config.yaml
n_layer: 15
head_dim: 32
activation: "swiglu"
rope_fraction: 1.0
attn_scale: 0.177
bias: "none"
init_std_qkv: 0.0486
lr_mult_qkv: 0.7
lr_head: 0.00661
warmup_steps: 200
final_lr_fraction: 0.0
seq_len: 1024
train_tokens: 129100000
steps: 3940
Each number is 128 + 32 x the weight over the matrix's rms, rounded and kept within 0 to 255. Layers, rows and columns count from 0. Numbers have three digits each.

# up: layer 11 MLP up, 512x192, rms 0.0862, rows 310-395, columns 144-191
# down: layer 11 MLP down (transposed), 512x192, rms 0.0297, rows 310-395, columns 144-191
# gate: layer 11 MLP gate, 512x192, rms 0.0848, rows 311-395, columns 144-191
up310:140091169125171116127147160105038100074104156121148123138141126175128149094112132150104096107146130099158069065135157101128105161112150108169137
down310:180083163160112159128129128117156096127106104109159102094137132128206145152156142144157133182130109110173167144085182143124099202125078135127147
gate311:102170127103102104142149103096120146072145093094112125098073143061108170136082148166151112078158202161110114060120223119108104181123125163152168
up311:129170067092138059146105098122150080132113056136105173079166132080129125166135106127123097106139090129163156079100187090127123189138143117161133
down311:130104116110154134124167093149102142115142093116088118092165129146106063134121086096072103135108137065135186127167084170156201159138133104098097
gate312:116178128087097171124136094115104133098081173091159137111115089149071105127138193081143130194152129121082117136163119113144120083098165141077104
up312:103141131066114128083159125149093135102208109113140104087167172139182120144142123085138110088131156116152088133142141119099142120173166110123109
down312:094121165128155111086130166138149095102178155148140167118164118089113122094125087128148136118127131159105219187122114088181140187121106131131178
gate313:165187131100074099135076130170105092153170188102130104170140134098146060090092145113095118123125141180169133136192098131126121120080152098108094
up313:133125143165164150061197101168111127093125072081152133102095111186150114108093154098117133136105111102131106161090091185124135129127069063137098
down313:126154101085131133139109172082100092167153096166142139102165080094161130141138097102136124161120151153144106121074145147133130151100157127142128
gate314:161085178129117095179128212062110097158138120149117169140136123119126112150132151137139165166081128130151174101101104117110119179082072141114108
up314:117164106125118092117135122157139169134093158093165159145128124083103109147092067125130184122106119117090107173158068154146192108184150154126158
down314:097110141138158209092188137142126135129197124107070152069094059173171146120140132138140116144109153128144070160102138119084104109112097117131161
gate315:174107121137153160101160153093114161114069104125099151122111095074113133138109163132177089146130132161090099121133150101118171159147142089159056
up315:116098132111112097139123112116165088173181236085109138171115162135125138116066097128131094174114132162116132090158148133152099146128125174151050
down315:167118159183169100134167086115129143101085095125180152149161124110088132108139143157096112138176113070095122118083127146096105155105165118126181
gate316:147192159119145143125128127159211098130132172137168066107138131142156135107145126065125094111141103112128157118140116101150159130149128102114115
up316:139207099165184140122086106155168064108166132090131104131072133080127091088128131150110132091124153154093154147099100140162136138211113182121136
down316:156115149107112108172141105119154115123081105168105090118139145156131162103158154102086130119143098120172104128144089172151086064163141140114113
gate317:131235140198096127070131116158147152124100164088126121075144168123136116137115150104160134107067030132152162131132157114121147129137141087108145
up317:151148090156085116033120207160080127098128143112157123078105093146168152190102165095143108139129139147064097161087126103117104152158118186115166
down317:133142162139134127119136153194093121129147113127015183174077141121052136112066081207105064078128091182149142152126091165103069086152147085091089
gate318:079157138132177109121094107147156098142136081098171141148076125089138144103114083157136140117130118130075130112070110107214159153083041129117145
up318:118115114122091050081100191127123073127094090141136129148134104093174134170146147134136182127075054199104125070130127163106119120168113137134141
down318:117114108060119104164101104153096175114164171168162135055151130144184111172078127099147062125109162072156164088157146150154159130110170133146079
gate319:185083163093174156092094158171102112116198104102100143131094129108094117131137158092077097119117094101190131150082075130131161122116128148125154
up319:147142155187194148151132138096172169154147139131087109113192129074145115073174083139147091139119161134046133093177112169038093109129200149130109
down319:117118127127102104122159086138121117143117156148175141134150112115160119082119111163079086190119057136170185132115090149120132129155139176144147
gate320:122116148105158142134078115129142133064121143116090154148124149075108106183190163188159148135123131176114181098088107106144149165158107098126123
up320:143159170127078127164139110124142181195107119160214137105124121128073152102087144123073169133164099156151096138149131135102102095125176135092111
down320:185129106194156056102093085130087167168169164163128071074102178174129145157122122124172150137062174153076157126128129149134155152075121151133155
gate321:108085081143123160114126120164092111146157103067132136137140100146112138156197186114128146162143113149201129068179109133139172137213067173068080
up321:146146207134132122122056114120115106130108116110140138080088083111187189167132078079152039095108143173098147124121142105104173176111124092166127
down321:169149129150179116110145129120099131149129137100100140086128129085111117104128122177125006117070199115115181150128110134147133018146139122167109
gate322:141055124180120065162147159106154102105120126112189127074138131118124082115108095097128149121135155169085159090098090112124055138141150088105136
up322:175115170141125199143111099078150161128095124119109150121120167108127114083112131124185113110105139093111146141173136178097153132131119164134139
down322:124111134140044145214168160129191140138069120193150138081112104093117134105139140136140202093164100141161136105157183121176105122107078091103105
gate323:096201135154144189151122095126177078093108105110087131140041075111129162154161110147124067173082105168111198130153108153134167146096133161163109
up323:105136138125110106120148167119135120075156139114154134090157160125125150100191123149069156160141071126145125094131186130059043109133120150140111
down323:167107113159192151125181127207121218086152098138111070106056082155125089105086095089148130142123187184119138152142106144141172153099139113154133
gate324:173197142178088062124167100129166134081095127145133145061097192120109062129126165200167085118082130147104148170122097171196104108183146108080100
up324:150198099093041128205155067086129042106065136111167116104125049168137120103160154101102123159131108191108134123153100156120120055157130123174133
down324:122119110116135132146155072115139124119124094132135132120107096117098104117102064116141114109125149136136103126162137131115149107150069091111092
gate325:173183169150117151078106137127105162176148073110099147078172123140140110143171105128198151103115140186147111134127138094137092121096143194113154
up325:136122170112115138162088130147160134134127153160103094173176141183105114125112142115131203163109138161136150079149144070155136098114069140143146
down325:139137157104131120083147163103141152096167154095110176164115144119132098152115136125167153149113172154143118192107116154103075086174096104128178
gate326:073160128180115178141155088123127128171074099140069184149147138171159159170116147095147122134158144184144099158167086085194162186085123104101145
up326:121134120075094158136157145114126195136180126171067063142120109125108071142114149111162100113102076069112146195118134160061129113163128067128130
down326:097157145156143142069137122119103053164112126133159130148127186183092071110180094160094126141132128148079120152081118091105121160114120110183112
gate327:141069121112101162146074147131138118170169131084139099159154193114060096170152115196149103062129080153102090115093163101098132117088106188114134
up327:191100136158150123132113135090133097146180114074148119152176131110156161134117087139115102141085166082128134097136054194163138101145156187123140
down327:129128143123057160052111164155129121140173072149109143057109171127101115114179116131126174123102111131123146156104118176104116176122102078145174
gate328:142176129140141109110135132137185082103170121137121107093105117083133085087130095101167104141134141123198145077090171127101116164110167163178060
up328:109136092127161098103112172137134172135133111099118155135132115144133130095055170173161129184057167066090127105145089139094158155042088072125113
down328:101102038120086184183129146155073094107163104145149152168148160134166073096187079152128118146132139117091101192093116148098117142219132117185142
gate329:128122130164090135098137101128118119161108140141132154157156127105072103117099046175086120163161151149108116148127095176085076094103171156090128
up329:170154065122127143150116112103075141099143159099106145127124138129165076071092122082088113110086099169093088160124171108145093135102149097157123
down329:114092070133145094157129087191103089092095127126102091194178103145072084156125119121129137075103081082111149106090081198196122181147157151136132
gate330:185146106151087129057106146120142137139119142116123115181096082119152170141122137066140169113139081133086145133105108145153126155120062145201094
up330:163119137163077086100057110147142165107103108141121150158169092073116188157152141153134064102106112110073108141179087132141153147083084115112121
down330:116078113059147180151114105130146082152078188060096082094108106166096122170121070096102166154109188097130104098162090158164143099130136191165111
gate331:104128090122137105046122112085149112129100156124131120097136175090177051147164130125183143142124136158119140174104146114142122107049086168116121
up331:126172125069139168145119080207087158137131097148167156144107037111116150104147149121161185163144142125108120088154121129125082117122110143156121
down331:195151103080116137142128081075108162105052143129110111107138149128159082141106145140136124163116201133090078149063147143122202093088106097110118
gate332:138108129160073162110136120160093114130123210110095184099143147125140135134174172070075113129127090099113127115146118143127132139103143138124130
up332:180137130130134111118150119076132116132124162134128194111068146190131143073142109120154122123200178151094110054098133110220144164154144088158154
down332:132198097139105145118134078108155094175095136144077126073110147127155122180127156185100102099152188138013133165158155085142024106097055120124133
gate333:144101030149045138137057154177118101088152198079108125113122121154113083169130106160115175112120184110122129150143088169125142109128050121164100
up333:174136148130125202120074140074093080146113179109119113091059160103163130127123206150080094129095098142084108104139134120109146063144119101098123
down333:125139138099142088130160162106150175196114093086139045090165116072140144081135147101161141146172212182079082140090131136150131146140152154085100
gate334:110127135072125125135154131121183115104081079094151117063131104109068061171141151085070135101138153118101137116115103152146164115140160097124154
up334:102095101150126121133102116132164080098126100085102088211126128147079104146026122158138105067128124146133113122097097093117132135119157160156095
down334:096195173117154160198144095130119145166088125139102183110170116162138134127176185117128098150112084126091159141139135099158157140120120143140104
gate335:097134080130062072109062138223126110124153052166072155138184164147106162141063174106171130160092164181146147106166135103147101113152090111119103
up335:094140130120147072155063129121139148081102167155154132131112087096121155146118140163171137124153164178148119137091082109116121173124166150180111
down335:131100124139141194154216130142150144103193181160128135184099127106128181140095099132120077084094080098049122113122179132091139172185135142042135
gate336:152120145098112118060085127112172099109114078127120116084174120091136098097108123093137247178147186117077106179153142135133119118092138144077127
up336:133120180118112155168188110090093182101143122084106111057105119135116136097108101139109120125182174059128075154153095136082177116122133079073081
down336:142140083121145139155018134127092017167155143081122095132099057152147143100158141111150149124138148128091161111113142139208091119150125182125156
gate337:159163098132099178091075154141133165166144141138179131175122101103167208127102129132156146153086156141090135170128176099178153148183121119160149
up337:169158085118082169144090145147167164164155188143170126183084101145177163164132125111140153142144142131142119150168156141140210169108115127189139
down337:126080186202106129129119159105152127157117147132119068104164142126092054135115168173102169165184142104083108101122092110144099223098094137136087
gate338:114112176153102139160143122141134163106112126154122104111096177137097083138070121166116103130109181133115089132130134117128068068142135126098161
up338:081137115147162125144138176109117109129118132090175166096117123161085101119107122119101131158129123131103150100100056119108117107136124135159125
down338:110117110103186133137146100097183094111103144141143089180109115163150162102080047162152089113106121126130104144175117105132128184134133071112117
gate339:124103156183128163183124080101103175167149161125141135172146171119068171110155082161152106103135099142102148142151148132149100179119046125146164
up339:192117152154137147108132099127106111146167044114150152091114155099164102186101099140119162113091177171098136159111143134124120120102199122115172
down339:157133089110146129126124075075132129107041086169153145156116111108114163132128130163140125143091141124135151151071173147083066148148101118117127
gate340:111122133087146173174098120082144156130136160141171083112095131057100142117114132206125107129168116140142136109155099237134124089137063137108092
up340:120078168159103131149089084137086192115101160121121148157151095115192107155109168134098123154126075130150136110143116133101126180112137184130106
down340:125126116128145140121073117130085144161103157116128158125171116158163148157128121134138167075152186102096112132174130131074112125118114130121139
gate341:114099125137141096121106081119113201127129081173112145109136149085148083152161202117143117105124102129190160089113131099117079127160129141119099
up341:149104171085125117141147149124176123176144167113112140144174153115114134122089162152107115137072125132086171080119131116112134196100164137118057
down341:164146088119132119121113111126128124071162124084132120092072050090108113140125123133052161067094074104166157155128180133191128123124129142156119
gate342:132171113122092152091153102200122087133091135171082133117118082121138091123099135146110151138168139118060156122114113143128130109169156162158126
up342:180087142140095100065122163111142114085052133158113219116097104137087150148114116111124137104152140044149176209142077128106112107117071166183087
down342:094131142118172134162077104109124125159175154105148084099171142116152138159128178117108124188125128136120108087199097104135108110089175135136124
gate343:093077181174117120081094169114173088088117167160116138163138119160154151132097173104122156106103116152090170135165073095101121147143106158106152
up343:156118157140171158117150141070093159129148085111095129088128138149120153164132159152180125112138117119185120106133097119162109136195109050159078
down343:119123146144130165171090104156178100118173106170076106152130157151153092083166117163134089179164182128196182118055184113110127123109122195100093
gate344:128105113148138117181106127093088109149193089117114105149186108135119080175151112077111092123165155078178114108162113185151147181152083060134135
up344:080165138154185177098117107083178144099157124153174124159131123117127154133128137072131099145092158140159105147130123140109153096088181139166144
down344:106134126109096212126152117093104123112029141113156172157147144068182132111116162152139106093130141155083092088124157141096153141130067184111155
gate345:122156107132093061135085179175151160171143106084165100082087130120145150162125085112127119100125089128137151128097125098171093109194145130138128
up345:153135167153141126091145100081146090131163135151138169135149148148082128108133116180145170148173146117085107132132108151144141165120052111105158
down345:095187126128153129156158171101120149048105113146130123094081130122082148116137123111162080134056156120169120171167135128074110114177140141182165
gate346:121137128135165149143167059192182120127129065132153160136066138108163155154135131089138141152127155158108150162161093139134056080150196163078082
up346:140161138152143131100143053138075100128137135118136126139120121155148114224136055142099102045112151126120130116099125127114115110183153118112153
down346:130145154125085072114079143049128140129138088144132118104111173114178132138105154172121113131159040089138104196159118145118135096087114175146131
gate347:161141147108159158136083152079124092153116141118156104116156110078086132096081167110125119130113132053108128195118049085185053139122136117184076
up347:107135142125098155115174068162175090072104119089151154097113121115177153098123109142172141098070119129126115118130143090156125143109172168126200
down347:134130147082136117120097035114140181155155177140169182050136119071162134125168132088143111154139171108062170100175121073028121090158085129148068
gate348:108181102106104138096128093117130131121096120121161112146161165133082080171093137132104087094194104162108153120211104097121110111095118148115077
up348:067132119162107062110111144120145103124100102124169146117175197133118117161104173174092123141132096048157178079155152160126110158116131140123095
down348:081083177197161110153213144135092149133135113158125123219091100120140156165150145093199147106140193108125079184155130141159091175158165125118158
gate349:189102107154075159107110175108156162148174203077130127167139128120141067141167124132093158092126174091077171142159102090119123194186123198096142
up349:137129087135141092124112150145139200132118153175138164101063213160155152122098140119095078179108166118144152038065149145089153137132157090159160
down349:131111153062111140176169129126183164144095127129070163143133111141135191063143118140102139089086141094183121080160097094169117102130092125128093
gate350:203158139164094094104109191121162114131102135133122146095172153154105169173132166174156159097108113084142143110149160089149135139157100129156116
up350:107179110143136090114213122193141129175149102101110149120128069171080105090171126163144077144097129109216121122212142056067184169114114127115121
down350:137120127113145111189144178118160165052156139158118108144153095160161146087133131140117156149152150144110118132108119073126111156064145112197137
gate351:125073139070151148083158151156122126154125152138150133081184116088101137136159126049119174090105130088076130113082097108167128097137105093081126
up351:081119127135120138085129085198172131095103104115087146172161110096205162104199119131065134100123041088079115070116103129126090112160123082110192
down351:139132148134106161159123177186173113144110099145108126114168135169130171136082124136159138146173043106173183151117147152088130157106144167100092
gate352:104156167128125111125097132151130153167084136131146165113151155165127149093118095138161098115139116108128128180110187203130133143153082133196117
up352:105112117107179157118165107135151115107098125130137102082137068126090134135103149179151097140115135161116157124143148151105137159139028098106097
down352:132132150082104133142098129185091133143142130159111124158119187090111149082156105125099104138100131089144149162111127155106075090144161169132099
gate353:148097136107124097136099146086105154098147163205143079139139090118126127089168145073148129122149160158159079102123127165181105093108176164080096
up353:132189143142114153017176129183177196129160077046175142131071084089224134126096109111118168115122171117138110071139140144111059112138113156093151
down353:098154160111079153087107120138158108068142177097096165185122123138109094120136138111142083115130093084124104119100149138135132214114144173125154
gate354:153138119133114166125160120151138095183088119130137161167119113158117136178152070116134160110117103184061165158171064173157159181152179152151164
up354:112121128163113155117146139086083146118063134060057189087089139095118060151133144064126127106155125155165191151137146124083092138115152128110146
down354:178099120056114120162173137104164255131117183110124155127166158132133155111134105124141135127106106154113108108181125144148134140163116154136121
gate355:165120093100114147182094151126172112137117188141168087133147148150118196061089156141075149149118157140177112140076122192130148118188122127112078
up355:103161134153171139139231138158135083113162124124134119155124093145178131094105159116122137146099143136149101148123108135137045139178133109152177
down355:172117076118146101077046173150095108178188167117157110129183102184119106170138150117137121109091118163077109110095130164143178086114125158116163
gate356:093127090118157077107153068127123149181117101106059154120133106128109149167098095121156140160114120118144169155117007108142125082120027093168153
up356:143119104165070143103082160112182105111113121130153150119106113145144207097139112155120111106105137146067137078063140124114116147160163153160136
down356:149056121081189085122142175167124190100077145106063133146132118106076118151114100149089119171152062103098197074131089129070119061076132137136124
gate357:106115184142141092134099156081116112148147172069129134162174145122091060138116144126128115191147188122145182141148178136170129094084085143115133
up357:123096150105107089157170071127149111025109122148160168109075120119059104076134137154097143124145117124142088123131132115175187177094124177088136
down357:109122170098123118171166086112161086110223074107132113113102110097147142132045112133111084170155067172087078146188164140172109172023070129175172
gate358:118166169115137065055155071068130123120133137115132093174137194114179088101106108097139154144142195105166120186109136126148125192176139103101065
up358:107160192116147077117117149138184131162087100165090071171093129134162166144137088085091084122102104131132122130105091146172116129110118170180138
down358:202132176091074119145107122098159133063124120144136120149053107162129149163144070107158133104127170198145178058121170117043144156121183163102149
gate359:173077132149108113125125113129151152124081111142109052131107186129110107162132129080131149129150115179082142166151132081145131144142082167171164
up359:180134131158111121141215093130082148157085148157138141145145132164203055135117120107118129108087212152132153167164160209126151146081067174146135
down359:167095103117128136169105078100119150105152124145127152112135141123118142132110163153178144143134145133135180120145112082140166141107132201095206
gate360:129083147107154109096142125166131160106069127100094081099158149173129185201079148192133142129118072134199091153129166100111129106190124169127129
up360:124079161162134126140131103136151106117126160147117184115092141136141079133166195142209208090134157115073114144057157116146172178165134111151127
down360:097092095128119097160127112129209121089157112109128116143146080135159126177124155135116129137148124101090133136089139148120094192100156040115109
gate361:094101100157116132105107165116089174068118131129113158110111112156085089121188120155070132099113140116151179100125131151137119127149147091165181
up361:106138087078127079153125156153115192090167129095137094099138140132090114121125115155054171177147133149147144099155109132148151132130115145098139
down361:111072171137163084166107114100189110111104170148129155158056120107114076155126132148194138112176135109164070118120110164103062088191120078095097
gate362:072082175069127159099081158094109151102128111122191151134134082133150126172123144090116145073126187095127068060161116140088080106151069105152149
up362:171134124105173085143127186147159099159113095155066123193063095173113077153096143191112109129120102152144137112173089078142137059156126149160135
down362:130125114098132195168117130165146142122111087146136106168103134109140193145161107120120099127101137121152081185129157208118139093163073114131076
gate363:086182178098142100146122085163177141132118169142119083146186107123092107159119158102107146179189138131105112149071145113063086098171146078091111
up363:083120138149142150101141104178106172150164154151160114104138086094116117103154089108111065137125131042060159130136056145173137085093198156111153
down363:097096110113094124136110153155115129114101115134148129117129105136117130037186129139131145157117185131067079087153152136082173109154156188148127
gate364:079160173162159109157082112101102126100080128147157119151156083091160137149126091064119173113174064117120180159091131126146112175128115156098076
up364:169111163143130131165107121134156101180159120147109133104107130093173107147145081138109167080141097145090155159107177113147132144133093109112175
down364:160077120079171165073139146140161159147126140106086155156140079137139186069086116161123146186120152165145161125132177088148095142118114153125113
gate365:133192102113178125140122127131144148132191144142128123129206109126079141158102119181214140168048092125133133073140083106094090135188145088135100
up365:153148122164175136140134131079135148113116154075135135139098117105135080108114102113103098118073185116128106154082109109144161047151182107124110
down365:111128099160124181153159163105062140167088082178157171129135100100157145129144114118128090105119062105125092189167103119186068131150031139116118
gate366:154114091122067168144136084089126090122128132148122102140114158085107103136197119087087209131075122160076102183166095149168149185148106119105091
up366:111165172133119163119124116173127118113168145105123075041140139155127125142198140128123141170166151129137147171114122110149096146145116149122147
down366:092053118142165092089122159127107166112138075159140094133121145113133137126100163125160100079103099076168125131154126140077123147136071122133154
gate367:186096105141116138115125173092103083137179117130093180093114145110091074112087148179102170122184146098151160137107119155141132043146106165119114
up367:153053105145104189108088185110079125149140157105049117034122158174065115112135131165091176189132131126168084136153157133092120111135154068087143
down367:094106049169094041117132083074092182171155056118176095102096108127097110122133104120099201168112181066129125191181104097127062118086110133121078
gate368:126158166161186116174118090132085142083101138107166132091126030146158154143109132148112140144128144142144083141134091135154144168104124115103129
up368:121167140124127113183140111135142141117108227168067129113146108127073153147191169109156107118132099149105131106105149116216137120159160153166106
down368:125142108207116168062134141144102095147094089148124140161170141152205101129074149122101171128149185120121118103135142100092142172047103117145125
gate369:057126127184110169142129122166160158099077104156138134123221111170148128090095142071148151135155137123098124133112153167147149133084111087127154
up369:115160126070155086111097127129185163132081097083172142044030176143118118162072190134073113175125124091155114065177107118123203119118106126177106
down369:105094137071193160113139138175177085127084134108109117108159148122125164080165140138134111181136122134110139104140130110054163167129094203179109
gate370:124155069114106166143132082161102157126095139102161086122123118127151068076112119156141151113153157109101201170122099154190106152191102139191102
up370:183119148128133109180093162130161131138168096131201136174089134122166163107084164069111133126164053123139080168121148127125138097127139087101156
down370:094170106085157130097094144081069147154125134122145195122117110103144107132218116110076103163139153105191176112155102129119147181140117138092218
gate371:130124145148141137121071194151139126114087080160093126140104116139159137116142110077064147163147139150099176130132163150169120139072086150060116
up371:144160122163139108104149149093089106113084141214104155139114098044160109058117159100170090137142123138120159101182100149125088087152101169100138
down371:132124131121086195125142157164058093126057136148094177182114172108097132135164112200116136139132165120111124108120069120144098128147074121099140
gate372:082120142180124140172066148143067153122123153080103086129184125067125148158171168113149123127162204174152152157168121174096101117081141098089077
up372:096100092105119191119126156109066120132183127128162124165119142118137126088138095166091129154107086120082106098166130152197090110114112103085133
down372:092179125088129128219147113124105122162174139080125158083179135102090173103123139113141163200111190173115140099101119113130131061144084140130119
gate373:167135139121128160183118110133097153114133123095089087159165162052155102135077146180123152139117127157186116103147114141159132093095163113118114
up373:110118130123107120169153083157173154121131089142180075139150153224085147068131137079152139145086125093046111099129095163124116133156071126157168
down373:152172199112112170096166143071046095171099152112159100103208150130136119089151158083061095158172134137148086095144095141116126179176147127124068
gate374:108169117112129102099105091203197181125114177198123119165154128126180126148165135095143124103065131150103130072139120109142128134130110139123105
up374:203119095095134164163137171155100099081082145100060117074180089097170147131182042165118139137133102102132086135058147118149070155092111132119153
down374:164202140183220139145099101079084076108159097135112088127183169133122179072164151120126159137133200192161113134121165146109190116129155123096087
gate375:091139111112104161117112087141107150172140150089093196141097103113135160156127111122123175131146140126097091115131146085164122165113129129129113
up375:086084076131165163187118107188166160103129131088087120093089113132171166129112192127108112127097130133125151139094129104186110119166149137149096
down375:068161062136148063153119107099127182113157154108136082121130157195186148188196076143190071178100053105176110141148157145122188128076127104107132
gate376:113091146069107148175136124162158130159140155180073151130148109101168080160140197184121135135092139132110149136094133136164091128126126071179162
up376:190125113198088143066187142154103129089127144116130051155091154141118126136187105158161108192122105087126050100174120143132145103134113122123085
down376:116113114059147157143150161132096122115106166124170088054067092104146108144170099109125118148116101133170140108084143131049125145091182158190133
gate377:106114137129153180089113138088143179080134110116165133094172167115190104092143077114086140112188088122126076183166179180099131126147180078119085
up377:064112146137102097190142174136155164129146114058136164069131163123138127109107087146099187097151160133077109154200096128128137093076127088117162
down377:137183130175093139094113097124169195070138152147124115130171169138156122162119145112186153122118161148198161110128164141137150077088167091144155
gate378:109161106104158146160071126134130116109163099185100161145136137162131159199164136175115163053156140095113124151099138159111062137109089063091216
up378:116131078117072100172094161152130091143123151159132114150186149182107098149074120144102125162098177119134113088122188151159102115104084111122047
down378:179128150115171156098091086164113126129143115115108181174101146129136134089127106157141087094165085152109112142145170080115120138078121150100089
gate379:099132098159108142133115108083101174157082131117118195143114068127074152139130080123163094151107151183151186097135126102114170068075121119104160
up379:151120131144078182125086139121186107079187157106143107102165102119142157131096143134124141126189108125207128130193111149120125091135103100097137
down379:081194093172091098147110153112087145138096154132079198162134114164123190107126136136119167094131140112105213140097181124160181054140136111114095
gate380:188118078156100160170118146136153130122068096124118114133119140093141110094117191097106151128143133143128146142131132105077097112138156142147125
up380:143091129159108131139148099099102115109156144077047158140107149144104108116118144113150140111055091145116119187099127128159120098105150158131164
down380:129170094088130144147098071128148134132109048165166128076075153117141191124108089117145105115177149091164140130101140139175163104071097128083120
gate381:135146116114084080109187166029161072083135122129157154071155105155087095139175106151164103104118037126114169117125126163151126147121147124142150
up381:120095067095141135084076192090080096115114103106163136072115124182119114138162141182117108130103051150115094129170149181137176151133175149143143
down381:161112136125149089121078163162129102077135101029127177128130127136111174105111191106116099045089135119093113124140170168124131128134101111123125
gate382:123074209157153160157147148072131121168182093096130118118074136087115133124138131157076103122155146093127090097143127181137178106086109138150157
up382:137170147135157120086094192179163075165155117119119099184163150094131139116151114101133166104109116156166120149100137136128176099145165126128174
down382:086109105130112083131130138111114129146122150147113162137193146105156130147156089154133139081112137132130035159206105115146141092133121140161080
gate383:117151100117102064101119122096088101112092182117146117149092144104115086070139146146121079103150163102153120105131076088122104207162132164141110
up383:107151137143140136099066057090119145176120110113127127155144129100148144100139156155104136123084129104109107104079180145163199166168093094158119
down383:142099124090128157117151100111131043076113216139097121147120149115143118183131121111124108123139141146114148196094144051184059138129132084093172
gate384:124141103138129186126107081187108124109118132112120055155157119088137150205038136165103092176075158109122162109157093074122203084093092129184096
up384:155152075144134126125135151142118146148106223148150046143172127128067107126108112164087121089100070146157129126113135144133091177149176078145133
down384:120091127118127114089059156132103142076153122119180121141105186086111110101129120149185095112142204165116173147136067133079122064121143160074107
gate385:125122149138145087106140110121129172099144108162125126106163150126129118079106183099147121162091195103104109075111098105179185174142098143102090
up385:156086144164156071180122141162108150179123147150127134118161091061137081107144090158102113133124123169094119102101142129136115159104093153129113
down385:178115107067095123135144137090072114109095120140135137149088134119111121176091172134132051075179027099143140172156105157153147106114168123140102
gate386:098106122207161160102145127120090163135160089108132126132124129180140153137141103177139158112104124132115156124102155183126100165130080144107166
up386:162178119130165175057160114179191191126142176085085159151118155096129093155118160073125135165100107149129111161107113113138111144191136163135164
down386:088151096127133116165055074093130109163102101105114121158121122154167151155183107141140142161091122097162124090168113115161107155144119172191164
gate387:180115130121118119133141123127091066175175058090143135153058183139120206150179095162122111098160068138178094094075131139132097166154090168163149
up387:170056137126107117096104118157124161167162132044135130114149118141153128129111141149066112172135159100122119078126190179129177145179124124110163
down387:144171097155156115131171111093144137121129128154125104105119150102183104141189093159117121100082096066157089241074096110124176108134152087173121
gate388:142166059172117131120132136148094072102124133151107114122109170158124119089157156182184115158133126109163130171136153107176151133151078133128092
up388:127123160107092173181116169154129180125124145111107145151116086131114138154125139136100149144111094158153105142146141153135143124116137199136176
down388:124085108059170161071126121137119085073144178165151119133144198133120147160173156147161155135079093102144117109168144130158084143125127138172138
gate389:147152106102100068056141142161104210193155152164104113139127157127072175158095121090151140133115060099132171114123153155071119154172134147123155
up389:122127136099099166155098125175121157165132148107183075131127150122165140093182175124104172106119151145183160055127124120092202075128066099142116
down389:113150139118162118119157141099127080146104112120170155155122109091191093140140063114097113143124132113150107129140082070139168138191176157189132
gate390:119121123133101138147116192121110146143211177146114079133143099143132133133144167123066114122108124112094157150161125135193122117164133117112181
up390:142137096135156142197153174148084123179093086139176091118099140157086128155149092137146129148146028151128145150167141127089094122169113100195151
down390:136080135130090177124047148046105142110145143154170120192110168148159095151095137057092098135085157134102111121157122146130153142144122175107170
gate391:214142093124107171181140083105082109105149117101137195127176152093159132152087133137166137132119170154088148094201167130165132103157141192136056
up391:119104140122118165125199230179137149198159108191116116106155138126093114150165150169111089118147121076106142113146151062101085100116151120116134
down391:155178130128100103096151089116146119109106106101172138127176135156130103056177162096149066137144122105094126099160103142131169126126113141089175
gate392:133157112094136129128199129190116103069158131097083121134151127157132139060082112113179106140101118133150106147108106098181172136126092128139097
up392:138146121157197128092101129157161081119139138106083103128192067116109164163109159058120058110103124086116056155149162120152152131097114104087122
down392:159114152065133091166138187097066194100160139109079149131099089105090159113122123101167171165155073126103139159136092088166119110113109149143146
gate393:084109115126088177147135139097102158157159127091141089115120142134076109138120089194114129139153185141102155084150106098154157150088140161089063
up393:104114138137097139146161134167158148116188131133113157087167132084119055075134168082133093116130133147166092116147169117199142088161154096175066
down393:111150104101155128074122146140142131169121110104094100137175101112165095098177152087051157104093076136166090152069128136164090145112124126132185
gate394:108146137159123118153112077110153129079124165167119069137137163081117094106103105094089109111162099167168187131122101073103149138134097120084141
up394:118116127109149196137120113088107108128126174116073141085115090091077150145130108128135151096182138142170102079122131110138077146140064129147100
down394:137101207140118137152144120131092128094143115142079119125119143176127118119108134138110127173164148057144159050188141078092166111132117124123111
gate395:126102155107145145071151130087159156156136192143135064058139146128099122157162155170093085116208150109148136088144128155120155122115144166159075
up395:104105150143095138175186085110129088162093149135165139114108148096140142118097141124042105124138158146116099114106097123164127147080154142149156
down395:127118131160128178084138169155119163162111160187161149106131086144135118107141081099149132148113160162154100142124098082126171151105087118085124